From a checkpoint of a small transformer trained on Wikipedia: MLP 1536 tanh GELU.
Each number is 500 + 25 x the weight over the matrix's rms, rounded and kept within 0 to 999. Layers, rows and columns count from 0. Numbers have three digits each.

# layer 14 MLP up, 1536x384, rms 0.181, rows 583-689, columns 320-383
488505522463543505441486548498543508495483447494476523528452532504483469472425531558514497494472559485461529459492504514537508521516484524473538527513465446508512487546483494507551524513515494
515479500483468488487479518523528481524520484529486495512491496507486502454476476517519502450496493487531518493489487513500516521516507462509480464502493489512510528497488492499528498485489470
467460524514459486553495509515516498498484450462516473522509530501474481511498484471512488478533522496487514488530468496499494511483495486485510508529513439485494505466481521514474472510492498
518493458516477496537513536486511534514509514481506497516496486530522495515515458528546491479518504520504492512487427497578522433499511503521518515489491490502501464532490548504505534492457504
487537479496487533508446485511518508503525485509489505540479505511507501458520497505461512513515518483542531503527482481466496480489490541567502530454522488500511544476479464491508494521473486
534487487500496529496521558509522445456457503506498473468483513526484509491488524522486510469513494518503503510490493495469512551489480490541507497487515474447480484522456485498510461530515517
467473520472473482529516507473453489477482462489484492461485443527478527464511516513504449515464449519500462482527504492474525492494472534520496532503495486452458520511486532495520511478550504
472501484477482493493464510497504514462463507492507482449493509559497470536504524480462508484519510503475483476517493503507519444536467470467498475492504544482483465493529523492522465496535438
478466462518453496533454494561454496495514509513495464462506529488521496507506515446494497498548504503523494483506494503488513518460541525476547482504509491460506490478536488488499511463485524
449526425516516496553476494459547512474519479444496522507529476496490518515503507474487483464537515490570535473482521480490501494493536496542477510503503467525515556491488542497517525475500511
448503538503534517503500485470504546430512493462508554553528522469512475489518492501519445518499527509479527488517499514488499526476509508454497501495507497499496432562466522503494487496536513
489501466464528508511519498504524496536510470475524526497503497507543526496486523478449470512512490507468484489510542518508514503477470527433534486525505488505468529493520525486483527516507494
539501546468489486486501450516496527461507467529504473501456553464524487471490494546497471510473535498544461497503547467487470517473476483473482513483530508528492494480510507526527491511516502
512491468498501496534502486480501512529495499481503486487492500501483503472509507480525484482465497476524523490497479527483498508517530546523532519501485531493483532505485505502499481505520505
483505517476507514514477512478495481465505531506513503484537490492515505503492497520484520465496471466518488481482523537468493520542521506497492520511511484484487451489487543516467498491486520
494483546499446489528514467461505412535519538468480471472511541454495507496500488475485518500507501490517494509506481494502522478467500485514524484497485480451503465461481528474492488487467478
552490494526495492500495518450530506501500473502543528510462519532525503496504511540490543504515466488486488520508492463533502501470503480504525531548485530506504484492495496488456496535480499
484496483486477495545496463494496506511507516544488513474511496510465496489505523510487470497503504508481508513515488518541459515501497504454497492492493520502502507565501508465520478492510514
507528505519521505561483462534503504481472484482469461502459546487475510454495475488474515517522509542517546461491497505514498490467488473482492465493513488446455542530519445476552525523504513
489506490523479508473490464525553497503484492502491474516533495461503516465515483502536488524471529478494485474462499506486525496499526477507489504489463480524487458461491517540523552530478503
551478511549559505544498515491501536485554543479503501520527557541520523470487539527499542462440480499490555508518517496480500462515512492505462508485475499508486463568485478530486497528507508
497503473494513502497508442516524519485491517490529524485496505511489471500480505503540501505505504485495518507514494481461491513467515478522482526518509517478492515500495531506485508527512489
503528540510486479498519513484487473526499452492510478512468550511510484469468506509524538521494524504501507482478470490495506521501514500510517515508504496493519483497495499516473504519513495
514473486493479500485533496498452516459504545484480481474489496459506439490493519511476469503517491529449484513526476505499458468481468500460512540516524473523474474530489503462536490486494468
510520537461514535500503494515509502469528525477496536453544470488492451501535463489443528457508500500551456470515518481537529518494483502484450481511446509429449471456485462535507512532525497
470471510512475486468529526479455502516478490493494479542498506469547486491495499477484483501476538477513530508519500515530528479532489523528491534508500489515497536511477487488528486493501476
466510474511458465510490517491526529497525488479504486487525512488564494460493480469526515491486497485514539506515515484492476493467501527525475483450507516484515503486492513500491503500489499
465479494525450495498471497486480540508520462469483495496487493507501475468505481481519513516521504469485493490499500515505451514435497534466516544521491498504505512523452502518464518506490486
530480520514499484490495510455477477492463520494542468503545508497494498498474509496489506484509509518538543468511491497515480487484479517505487500531483499497487485504520519544497488492520507
533521523489470507472506502490497510511494502521452527513521474501525510494516466493487546498545510483520490469538507526479478510505484495468461501508480499458506534559523537522495516533529502
505545495495483523523449498499492469509490476498471495540478530505484488489488499513546503488516560507509504506504471473507514501511426478500540497444489495514492527516525469530501429493503478
500481499517508461470513518501484483545444529460496494500508519505510488488533475501461517523512499534489511489486478561503523503528459484492474488496498497557452516537480521478527496519459510
511519475479492522492485494508520495495506508527473497520478498462491509535505494489492518484521512522451517492518512492496520506509524494480535492496496516490505492496524519501493530521493508
533409503469481453516468519482458509513532491494503459530526521546550519466497529517543523433518489506454480504507523513474488453532453501482553476486519500487513545493493511468467468516480482
493491519508464497509542535493495461530482503501489494522492489473477518510508452490510506481495486511507530492518524487515472513498468531503509471500466520456519473504488532546467528495495493
508483498479472492529524494505472558489521489472530496492486443552454465471431534489484507506496550527437468503484524516478501548514513513490470489493473480505497504541512500497459532486473462
506448514516509473490551516522489521561481475524510474565522525487508472478486531487529512531527493525506471472481500479511488489493483516507445481533539515493484504497485553508498495485465514
496447470468527481478498528502534528502471450453508498469470500480529547517488504488573440495497507528526488494459483530530523554544508516488515486527456464550505538502526468539495476507524469
478511547496499521480495464469491506440449508502492501512482525519455533513516504474493489508532534488459479490466500515477485495479461484506525470518506536529477476490467517509494488520489473
505518477473473494520465445496477573544504523480500469479508503473505519479518473485509462492486493475497447497544529495500476500562492445522486509478492489520456507509552465508516496512469513
464503500512499489459475517498476467490543509535530529488496485502487504443524528437503532501477532521538483469486509502514490522497535536517519482467505464539512522517486494483445501492515512
515479518491468500473487518457522492495483486532494499508520519497507476522529474490497528477523477475488520443549559490522532528479514487500512502484542510518475490487474506461475479466465482
478494524483476516532472492498484537540518562448479494514533524488545519462536453526518493529520500496477507454539514486466494498498469487453521513500555512518553505475505457498496526490496539
502488532466561467501531466536501485536503504490464519501485523445473457490533474477534473520523467498459502525500485512434450495525482486521507530505513470488494493519543489487508531494521514
514539545489436506456428466495461473513525484523474509465467519494473484518505505456519515502494474512504479489502521541527477484501535443479513444463503472520505511463463512488512502477457470
481503533485478490465514470541478494468478519510457507483528521480504542481445512499483510478501534501484515489536503484541506478522491515460474469517444462424480556523512510515514511487535525
510506467520533498484473502474469504498515484498508475480494554494463517475478499532506489505474532478473481502454513514528500544477532485515555515465548492492486501466506479529510507524505506
550521471452469526510486506458510517467535507526484509501446527462475521507519510477490516517503511481482540520566524498486515521470527513537474497493514495503523524504476523506484532496502534
496469505532487528489496462488520542512494500505488489530495494505529528454520509510523513477487484499461496495491493501519480512474554499489547546505514495502505493501482544481483485461472501
522472511503449492549500461503503514517476566498490504441492530504475536526532503541486542448515515496462462511517522521518526467494481497487547490501487483506493552519529497519492526502512515
500495496465491525528548530487487497462508497525489506488487496498505509491507501498502496469492455491503510530483529497502503502482500501492487492453488482503508504485494487503474546455514496
470474515500505481530519500506478540482501473472488481548483499472481550517486529532470470479495474555482525488546496528470483515492477488518484486527493540531548462525477503523537492459529517
502510540514527566538507508493513508477496494473517513513495515508523452485494507496504495527534467534533511475474488516525548530478473496503486525486543465496554509575438505499472473470485476
525419531507493474486533469496435546534577501461484485502544512500497494493444505515546504467457512504515535481484502538503546499489485481472508464467523516491489475504501536520482518517553491
527522527484533540484557507471469488490538472500505504501509505459551466501470538514500488509443484498486517519523490494505455465540512512456441481478487485443487530480546487478482489536483473
481512500500488550531471481502490502486501484521471514469437464510503509517480505474474552506502471481477499494476479482435496468538488491487538503502531511503484522477505513498483504493494522
534511465486510476475497462505514518502503499473472515540469476505484491485528573475540518523538500485533498538497543476510507537516516480457439487515519466547471495521543493492518483515449479
508488482500499503490474503502493457456493498486465449512527459487482479489550511485492465470501475549532503509496485494474518562497500486494478498508513488511493523490483522479475454537487481
496492503514449515474518490481494511509482469499518498514474502500508521475480504525489500480495500493535482482535485484501478494498510533523505487504512490488511501499459468508497519540523507
462504498520492480533524494505507478510502486516476476476481466535509502516499524521479515511470513536466513494459516508486494495470502504527514449524499480481548549524513471507540521482495465
452524535492496528501516491480504508507487483479490482515517493488516494482506493519443510485514466518502536482497464497456511509537534480494521490516477530521509506488525524504524550504459516
516530477531513493519493487495477483516529488477460437472530527488502523490502500474487472485473521468512486499447466502518515518489496465499527538503465445504509528502524528504468462514521476
485476486510524504484510519490507512508494504533547527514493515496494511499526537481527486511528521522504499517499523483518468491501499499514534499489479491493475481538494552489503517509515493
547498512501524490501522542508504496471549515518493500505483521495509483450492518491520500491534457468473467524498516514528500516507498502493529505522496518507503493497489532524515458523477476
498519535483497524515530461495516515465516506482539474499535493518489509519495498496535491497487477465491508450461493469484489516502509470498497512460529545498493449473525524533486493500497496
460466485544499484524507527539507522505489495487488527452470540463489514504493509493485459512505482492508482550485513464529492475468495500562521516546524532518488529501516482525509488529491512
515503498542433538482459516480533524487515520528549501478461521505507503460502489513518484494445484500458497475496521483473470514494511517456507506475466525518535552544514541510510479486486451
481490512493469457477436487457507488549522478508501510513534538496476477461463532515544508513480481517492496516553525524488465452479455546453550509481537530544521482478491535483493488530530524
507502502498511482534530482523479465523505505497480500526513513498505495481495475467547472490529494472507489514519506521490467515501512477489437491459499530502506517490511486522489496503512498
526497487525502492551501477509511518528494518489481496479516537501517490502467497492515561519477470493523470516479538504523501495498537447496517507452527495498486521521471498464520508519477514
488478496452447506480518511529526469515553512479539506456492487468511495507474492526540498431491547466522498527537546549577487515496537495509516507551520486477504525518478527484541462536517488
491519575556492488563481523470549512519488422480491539451507553457521521505520535498516491497532532501536474495579528574507473459417490462507432527478509476487456503457448577530517535562517468
536520523484484471504531506530506471526488469512542503500484521517506529484517493488523516496521487526548497477523510491524497482497446531506536511488494469525512507505476481479507470495478489
502464491510501504495531488499500505540488471493467496512489541504501509516526511497536476544487489493476475508465480525480483520434511461497526476487460515456489483501457500467499521453526526
498482542461535524511508565507528508514503468519506472478513511486509509503507484468480504494561504491481522494514536488516465529489501503478483502446491478499516500518475515481478511519497517
528548515484540488492492511467496525507478513540504501511516497481534503527508501511486494489500486506507509471494490501551504525504509548493482498533497476473477502498516500506534498467534487
493502500476501521529521525495496489501507506480494509518448490517510494476501551478498532504524491481473477517498454502547532527544477497477489464483482534498513511525536431547470476496530514
506457571492486529517521505497486518464491527482539450459443525475481497452494495500477510540486518508578492488571496483498525514493461485482446510494480509500513499477552478516482502480578516
519485503495475488501494498526492494488490485501490510502505484479507510499473477433527479498460522510466541481523509469485535514540470525502516548484522537495547466494469506532506525508518471
504513476505465507535499511520508499512511488517517495485521492561471501478489498452469471520502508495496495459499438540521487482535496500508487476504473508496515486452490432498452471491523501
482508476538469528508481552515466549484511468504508522475487478452501527569510534515447510549492495522489493496496488508504528526473460485433490502520515504517510493524507496502506484531477482
519537478478476506546486482479487439540483466532506451533492520497505527503528484512491497512479497488501540458509488524470516498507493542511507501510493538511506531479471503501470503541487461
492502518527481495481510483471499508520507497521494508454494506508468494504491475506508502510465507528498505525548494510497546509544533479504502486478528453463477524531487503492464512483479534
506489485561544503509454523502507533517494446513545487494485575549477513509487463518531489476535484479520545513516488499466543533491488500479503469440509572524546512545478545543482474516495520
505470534481481463521530508469540463474507498489490475483503505541555461497493532500485505542529498509507524489522485510540494499491480469454469467491520508487470525481527521477500489487470488
468549535478526492525541503457512470518471500567510531437531492504496498484483526500493504542482470519460501493531506502567481494528479462462491504457510480476516482479510542502481538486516477
527499502501505494523526542485504499506518522491463485499480454484516516483505532466485479470492493501487513470521483492501492516495468496505481502524518518517491492501506540484481471524534497
480537500545492484479495473536507441503483465531564447515507458503494472439505488478488506502510485499489480530484476482491488487505467541530471522555500475524493491473491505548471511538489483
483452499461481493525540478487467498458451510463552466499459464525492461472512509468532465544457552514525509517481528487520482490483460527499531554467479490495514475538512482485493505515515495
518484527540491499457504476523485515499499522495493458526454556473442512510517533508479479496464487529493510518478492523473533540472522533471508455475482519519522507512487510465468513509489531
532483497506507472558490511464478494463480467481501513501474516472493500494460479522485465486507509539502496489519472500489516506476464519491472480480465497474514553501499507509572506498526487
506482528548498468464436475515534433467510474520512520533510542504487482512499487515533471458454494491522497453466533522511558501491512523541497479517528494497517461472498500500498525518544541
501474488530517493515537489468533455517536468535482504462481481541455463473502492507572454483465451486473494512556487512472492498524484514526486468515513487517491524503486513509503512500482490
518551471567498510506480546484502476484471507481484512526538541481477474488456494472498460492534431485474504509516499481518520516486531550524477494516496522457516500512463485504518487532509491
531455511494469482508442461515515486491473470514484491557512499517497495458466471472502493506466450498473533507490501495494537491540471500489490513489503544497455530467526536552542478507471536
493495515513509482478509526505508481492476500482497483497509513488538511491493517499559481481477467483478504529488577503464558477491534480490524513512490532534497504492493494521491465472508522
512488499492490488486488478525490465512503453539512459497495516516480535520536521501535505472486488502497478474496460557477490487503515498457498447516483446521495502535507485518503507517501486
486465492472531520493490534536489549513507487506494531478508480466481518509500500533521513486497479474486520484522530501506538486490481528488485499526484510513544495517519530469485537462466529
521515464482453524501500498474492457487512494547487503495484483491530508534502537509501500517520501463511537515533444495513480510461473467500529540484499507476501506489485487521563519516531484
573511512468472508522467471544475516508491523531544521519532474506523516461490527521536512499513555508570483440503483487533496505502514517546493496512528512481521502488528493507513501503501526
499525487509473522527493502493511523472525485465482505502484533509488482504521497521486502504506535491496506490502489513528499486491530465505470480467502502507518519529518490479481471525480531
545504483526544509464521491464536483482480532494489465529474501497496462505482534449504485469518520491457523521483512492522480505489493485495481499458490528509507490471490489472507540537492516
488485493506473515500534531505495520527509514504510434519492493506502538535487503463474515486509507490514512510514472464516492506524530489521476496513495499530459526484531502489500507493501531
449512524548485452485518516517524532480486510512504500494528536509461490482495527528490470488494492458505455485494427490533482485458506479564495495473533484554510481534459493483502522494467529
517543515477481521494519466498484491475504469458502455504565508512519509503493480444473523474502468493421527462548514526480461524508521525494496502559529551497461568516537491533493499531505499
494519485482476531474478497536498557457520451493509499531496461511500491484471527526489533512501478458471512504488463462514503531496484495474483529499491545527471514544518482511522495496542489
495506504499500489481497496508476529520471472464467509463537513509497512452520469533481506540522557495471479516500564500506512490509503500498518505477473527507518476506471531542466480504555489
# layer 14 MLP down (transposed), 1536x384, rms 0.0691, rows 583-689, columns 320-383
476513538480464514469503491475510505528492484504518537497537509517537463474484484506479496472519519480512543473494522452511473453465439489523459523461526518490459528470530520509460515472496538
524507463469507492534493542531497507497500515510449530487521512492502496521500490500531502501513520525521513513516477495475474490521525516493483509493468479485494511493495501516495498503514537
507475540485502488526487528502514517480456478467488505531460479539480530512509503517475509511499471568545476453483520500475482505475526515497466484515445472497498477442482467537516529497470490
505500487480534543514473484512513467503473466464476545518494511506500513487502486511508507518484515505489499495474517524531477495519541471491491524553500524470467470495510484492514495551490484
511473511491487493511497484473500552493481516500509481488524512493481470499477481477499532505504495517504513561517502508513502477477523500497456493504484527496534486533507482513495497495506483
527504527476505536516525491509523463528511498509528525470457476485518511499527486459477510513488539489490514464536525433501469484561493498529558493542501525485509457487489497537444498460514505
549515436511520498511470500514550514440504528520467475519488505479491532495493512488452529486540511477489466519529459510512496494484573494447512511498465521552506508492494477483517480508505532
507478528486516502461511495516522511496517480518478538485453481480470522449517495498523507461476520490505508484519522472484506545529479480485500480489446460458507476495484500497506517519486493
496486522533510505462466492490530498512479488531521526476480541551461509481492503507503499465525474501485500533518448493511475525543484477491495517470501487511539503535504583509476462516485479
482484526510544523456531542543480500487494489504529507482524464487473437572502542527499466473486484490423537532471493473479526470494493503475497517502506545523514506492512475499488503511448530
468496519495492493475516575508500492483542500501517504501519484456541486495491529483536455537490504542529509508515508489476486487489485510454525562528488499512497527479504480507505493520523442
467526560510508499505474501479502509475501494507498485475527499482498483454540505524530503527492496525512491545477474567535517537500508456545496511484462475455488507482474485505539451514474472
499484513521502453515551488479483552540519479499503508481492512526490489489517482497478490515506485443541522489463537434491474504529489525481489502494542457501493500475499492478505537515485514
513485475517502528496478527490496500499503487503524517509489503477522497531482497491492489494513515514520520506481450508505507505507503509477519512476520525508503494469503476456481526514491500
522491473489496524445495466519493487488480488514529481501482495502496510501512513518470437489507474478497514500464486507477535554536483525529476490497466506519504504508524454470498457466485494
483501632492513502547515479495497506480490522470545475503493485474523455453484501524465517500505525513511523525505525499550493539490506540478494473458491510487478506478514531455470524473536516
440491539502495501511535492533530482492487468519508416524473508494478524548514497488509484493481489498501526477515461519514504512526520509489500474472506518490521496491533481524492518439463537
495491552519468532488484479471486494520522512519545528447498494485483514504528526504482484451477521478495527534472507485476511490481478467527536474503541451516486526488510506517507521502482517
497484443507493515461476524486502570485489457473519506512512483515516487504476483508519494494468559475458466489518519506505501516519484517484487553462540513526514483485492505532481475525519502
527537517483509494491519477521510441491501497479509504448472529496498501499455515506462534445477507540517534525519516482445488511512478493531519501505468493481523491527506527482472488477498499
490556505469483497462496506533492517463537512467481551472498570488483506465494487492506486509532507510481472467511471522512534493499496510493478491515465525527488541520457502505534516522494521
521480516514499475513523504457490507496508522459520465482526533496485502465521497540502524506545508448496508501520503504489505528499541493551456486481449479503480513490477490485494481493481541
541492495511469515515467509501505490511500508487449461493508495466511470477531520491520501512507498527517506506487517499520501510518505503457494495478503496501456515491503487496533509521491478
495474468520552521490533476541483499474473511537475512497480466478452456505526493442490518481517492548474498490502550482486494504545535495444504530534487494476478524489512517527521496444525501
539485420527461482495532485455505510488499475500495514543485554486502485539483523499490507524438502470515558512511474515522549511509462509482483516496472502499522483508493499488519529519497496
491472536469486518521501506510524499505537522507502501466498473502477522475499474520505498497509519488484479502515472467462475494512499508500522485535475492467521483511554480488486500481486517
494449499500466497494514437488482495470497558475519499512505495496488491497508507480532496464501529491495514516497500501508461491491484514486519494514517488516519504507486485500486488477479540
505508445505508513517525525488522504513496495496490533498486520507507450509476495495539509483522485513513479533536503503445507521488494474559486520513494492494441497476485481495518542533496478
452532485509527518510509511525520519468503484491532533512523528451448509520479505488503488524464498495500502526518504508525567503498493489497497516488491526531511461551479504540490532478491507
471515586506516512502501514502478566474507502527519494497492474505437512488502524484520513500499432478480474479514483537494496439530495478509519491514519526494514468487506508506467492512469505
512504455506534523497495505490551523530529552511496546500509527507464450489484520552493456491460494527473509474498505447514522544497517517484483497523485518525503491532509482477431492488497521
544503503488495474464532551462462530502490482505483485508543468495491466501500528467478513505457489498526487505511517491482443477511494512493530473539537504555490470475541500477522457460483489
544487501506485503506473478491526500469476511488497465467488487487467498519508483532509479508474502466498502514493488483528512476508488497488540515491542511493501544511498514485515516495498497
486511512519517526490451525526501448500509457485501464499504498512510497511517487513537483480490508489535516466503486515537498496521471466508474531541484472512492523471484507499508505495521464
514487498522511527441475492508492502484497515482479519513506512477499497544477471529475492494533508526509482505489494478484495507507467494462469480495535541541537444490464501488494561501487479
514460488492526532525523539427440535499508533530550510539508443482463498488468488511502501491495524483525491518517481515524511525522511502470520473524505513498503509478528478457481523505478470
494476495475539529527467525502503505515478571497504504510480500467492522529489483526475530502524498536520502494519510534504515532456508453555488489497506490487484542486486544504500494457473503
499486479468497493479535494472506462537496520499482544479451516478478449480510544498480439513505512484548528529534514447494494505483470486525522458537516489484514535502491519498530504481505494
516506545519436498515533502489458540529524500527462490518526487443511552476485531468517526522452489493487494477504537511510481493513471566493515530508496462495527481511485488477522524461484454
510514442524499528533485567528502507497474508548522491471480527517488504516509492524489498508514497532521497468486469511535476482526482524459481467513468501548547447497432547511458469452517456
500527503517493495511490490532498488516502558456503475509521481509510511513548447508487476504509516481493537498502501514491500475483525504533539442519508469498492504520491499519492472457493518
490500589492475517489478483551487543495497473490496501465494519500505519463498511494510481483550480544479473500497494488518522479518463464543495521476516498492484472516531515540512507497515514
560461482497524524488486532474500514474477466510541513521458505521489476482508463454518469481510495508492470477540474511508515454496489527473497475504512504525553544477481495546458477450489559
482502558570478539499519519515494506501497525503477520517520515497469511484548467447501523461463485482533505465524558503535516480501520462525491450537502557465482508470535505493476493520522518
467501684486526544532556491517533506524480490491509566494444489505533498489499496538522505521498480532493514495518494512532481512522460498565514533557500546490458480494486531495482486502481522
486517524494475506443494476503478505487431568531514456497507468522502492477531546451537449494501451509506512531505467522460516514555502499524481465525477442499513479499499512459447517483507557
478514498501500497564497515496496578533524494503533514520501455520529557509510508497469461505511508476519512493494510505475515456488459497501544501496489525467468494528451493530524534491487488
555524477511465492513490561499500510492548510506521483492513539445465467523522488479463525463504450504492500512492558486509528476514469510527490535486495510490501511494503498532552496461465485
476529478476498470500533535493527552508507540479487514497526495517495526472526493444534451479476484521520427504508490494482474475501474499495495499473503501485496500510498472535476498499506505
483496469508507518521534471506516499500487533482490470479461429499492534490500469545478489497456488507461509490535515499517549484451524479522473487480483534483486484503502516483475532481497440
487554528498520499514455529480504534517521444497490499535467482513511506486515528496563481470490500499470518498501471508461526447492503499485499498538487486519493516501507503505486515508494490
472497525501486538473538490504558502524509519510497490512511516514512490503505474486526459549515464486518470503466487467521481494514503496489518523526479505529509480478436500495479516511475522
529562480493533506483443507528461538509467455497548517488471523482488515496545496482506528538505486498475498493496522568501483508561508512512512494514467495503563469537518486502486480523521527
442537493476496435473492560481542505490475487497548508516501485482535467520522453493491517494456491438474504495528470501515503513522527525464519518509496516530525520508516479499476538504501530
494467530513500509506451463452526498505467544486506521503455488473507492499525433494554489459512505510488490480509467521485500526537482469508508504515481516466492490485519515511500476496508471
492492507507519491451467466500500441481508534472509507510497485490501546473495489504506526495511525509494491515497491553445503475515479505486470523538500512483521507505544514489482516494537492
487477583560496468520475539542498459492487547527475490495495481485499443519480453492480490503493472451470478512508443467464515532506483486492529498498551517518504504485464460527462498507507510
523512501517535499512513472502479465482467431509462509525544478494555505501492474495508464471484476452489497558510475567506508498526498482498528510483493488506469533511483536517490484471467525
502482524491510515515504497506488480539499508517512500528505511501479482491480486513467516521503521479478470484519497477469499522484534520519515492483526512494523473440516488494516502468438500
485461457495491527508521515494492435501502487519469487488488479500503540535504511500517491499493525538518497526449516477464516526481463509473494459516503534475459499510493522481500467479497525
487540446490495485491537519519487502512481542466485522486447530510460511489519537449507523511444480486543521509488482528474477517519487515536514516487514483516515501455472460453511506515475508
484522615489488488509481516499492538491498501503479516521519485498487509525471501587525506519482477548507492484545499481472469460500487552471503480455471481493517519466519463494535557454504499
544494525481484491502499526522508543539474514513531524477509469501496477489511493511487503506469476516485496502484483453462526498503518511508489496498514509515511534521490505501506505500497517
501514515505517476462487473490482485512502465499475481489511472518491491469502526535502492495472496525539503472495513536517525515527533509508494491478473505472497499493515474493517490472475541
545537443481493471494484527531518444522545439494492495492511514498459509510500518479508491477476454509519516504518520517492467471498524495526503530437506459526522515445447505500505524473499503
482493541524515502531508446520501470468500529485507432500507470513514494496443505499512477488459511506480511490454499487479510472578470473481530488494459502519496471490521491494497504519499498
502444516493554516497469510501537555501492464540507494463515516543476482499506549488503561479506527516533498504511548497494498537490478494488501516500488490573510523513552511497496478548511564
500481511538512527515487494530504506449475467540504500541496481474506496553480481496475551450515511484496541466505494480467512513484502485548473498516523521472487490491499464499531500535474470
532496467500538470504504545481540478495494468522516476508518489514484498486487469470509483508508511513475503516509507511498496494479489491536508474558481539521478484528501522501470515527506495
505487511502484477484520505481517517467517481538496520511481511469489467483474492541470499505499492516494500508488524502516476481481500522512525499540462500516486491475487510529532513521505542
491456469527475497564490526489494491470489553499504498544492503520504569535538482516476527453476486479495510500489469482433512480522467524494487479511460495488478444532502528432462558472535528
526499520488513523490473471491528505589528494487512559565553475535506500484534550512554516521547481488547516554520482495510499465515542429525487471488488489531498468484485548450501480530508400
533497508467497442523540484514510463559494510482543517527502441470559487578458490489480496478477470524510516504538538511512476526529476464510503552475521523461511493496507473518501540466505510
500480477434502524491529514489505471493477534478514417521515514497546518493474513496493465527531487474510511499477474526522496551507510497506504464503502543491494486488501548483536467561498493
470471483559532517488487463541523527507508455505501492484493506508468516481535492494566513533557487499475502483510503498523489491478534490487533502474488479485505502484512454496524532476502462
506454483513547549480516507528455473524493442531494498478522505475486474473533455505512502481479514469507457495524509494463503515520488492544521503497467502515516448469483492484501519503510492
512525430518457500539492476473476523501537541507499491461488509520489543504492523462501507509530508550463487459485509469483500518517481451495532513507470488481505522532526520511518497524479509
461494519535491460509499523463507475509515490498504512526528530544475501507517481515481502546507493491501524533518531511483484496520467495519511475478512448456508527511458473534572505471532471
480466511533494460504462569500482491479512481476484515566481508504504459490449461494507503522491482460527532496518511547515475483513505542538505448501501471535536502496469491544524536495490527
544488515497483475506498488478489483484506500546504524494507502541511514505496506529505503475482509486520494522501456537525517479485477523488486474559477494513484508524506504487524485532515508
536542480506558525484499466495496490499489469518532500451538515544501511517543542517461509538485503505505479539485462495524448493511483480511467501462525530482500519523499537512509520529469513
444508439512499508465527515471525512509516495512503487469526539465495502532461524531455491524469503523493477499507447484490469541532525507513485549485471490507513487480466501514527517520546495
550472431501503466522500504490523483488513523451495447524493514521532479463504458502460455469538490522473533482500492520475504470500520499477475435485481507536496433531490515524466533506519523
479480497507464535466495502500494490533506526524470479550481503538569510550453488544482537483490524510480499500491560491500497490508517530525483524487539504504519495504439459475484538508448517
495546497519518470475520470508455493536497493554485536493453472497441499504478490496493466484502484481498507527509512532473543507569539525514539504494443478547554510500478496539513502503502493
457480484511453537514518446510518481449561521487435500520452488507477502473507489509464517510523508515471474531493483497492499493519475473521497507499496536500531458521531542499530523509529512
471489443524544542432490503536499512462458499504492489516505513495485512494518507487470473461501454472505507483513491528552528521494499529538526510500474496487486479545491537516484483465514478
481545592530485507456469457484498530514484543484501521505484483553511503507441498504527487534465487479569514491502437496480554492533519501490517474522503496521519540521499501476461484514477484
505558513490503510500516486492560494449480511518498462504498504528457500468503498515502528497517525485477491509508483509511526538478481530514522489545502503491478516547510562562503507510472498
497490493510542499508476480505500490518530536500500515521511509532512550447523491507512521501459500509515513457480532471482460493517513517525498512486502512477495544515467508509462506483545500
522476509466519497488462513506481486504488546513483498498477514489441525508514519466515529516506501434522499511531530501512485529531527520508488520461511539505516494498513523510506483523527470
423487498544505495540461488495503496527513502506538512467506475489513513486448562481511507496525485535520517524490482507532511492535504492479505495508524484488504553458487488482506448481502533
477507492470522524504464486444467487550502480487473523484529466478512511531491456533551506489474542445486486489484516516537498508498533485498515435506532522519508464504484484517461487535520470
546480524463482516522491485514546483451503527470473456512501498462491522521534525497543519535517483483500451500495498514514471468464477524516525486538506495490479557557518484503486517518524473
523478597459523484548463502482467479526493534535454516465452518516519490509431474478516516463485477482508525480497504532486496474481504515533543519463516469452522444510484509501529511522504525
496504541475481502548502495462502505504490539491467507511469505510470516538472483476502468484492456522489511506505485513506529483454502522454466485423511531487512513530508533499541494528520471
502484485509529533464509495504502488552509517512525503527498507504505503501540497518526456465542467488536500571495504481525525528505540513532488479493493519521523496465481533495504490506530502
512526521512464504518470526477521519505489527505522495510490462500441493495526504475501490492521477481505467477465535493475500521498534499510520474521517528534541436512481476478483504457470520
446512453499497487519542533504555485488478486499533479522514476506436516486443499496485490490482519480452486559481467484548457474513426499479455488466505519488492507499535556507495479531479533
517524497534476511484518492498533474496526525468484500512504471511476490484482521508512501542489457491448494549485531537480512529521509512525503510490516500514468564494521500537498485540496499
475514517477498517533493494515506498521514535580532548495517499472518482500535465489461464494484474491501503445475529536551511508507498500481451531541492479513497493559477501490537472481524544
519538514462507495519500497497446501488472516529487498472516544452528534502496509481494468511507515508500512513483483529482470511549501515487510471458467496503475542439516469457497517520541505
481516454489496533476470496497483530453474487522492491528531485494493506522494490505523460515531511514466483469491465460472573506514515513489527492499533506466519484494485473520482420472505516
506499490508545534496485495468509520437475507521502528523517519481491501531558478474487485498497511503542491502473490482442515503506494482505517502540507498525469478467529486479477499502527504
480495584530459523479529508466531496529481497500504521499507483499512513510471519513488488495480537496532509549564543463518516516518455478510461483520517456515464495510499578504505485528512472
509480547484475504473514510521504474527475503453516536496520501522481500483452518503454489490507506510487521503525505521477531495459452486507486493492561452463500505478505526481514495516487529
515499569501490514507493516442498515516504483484487491523463515483453501549477497452467458492522483529513498500470497508492497469490540490521494484543504514501480501532485476492501506460526493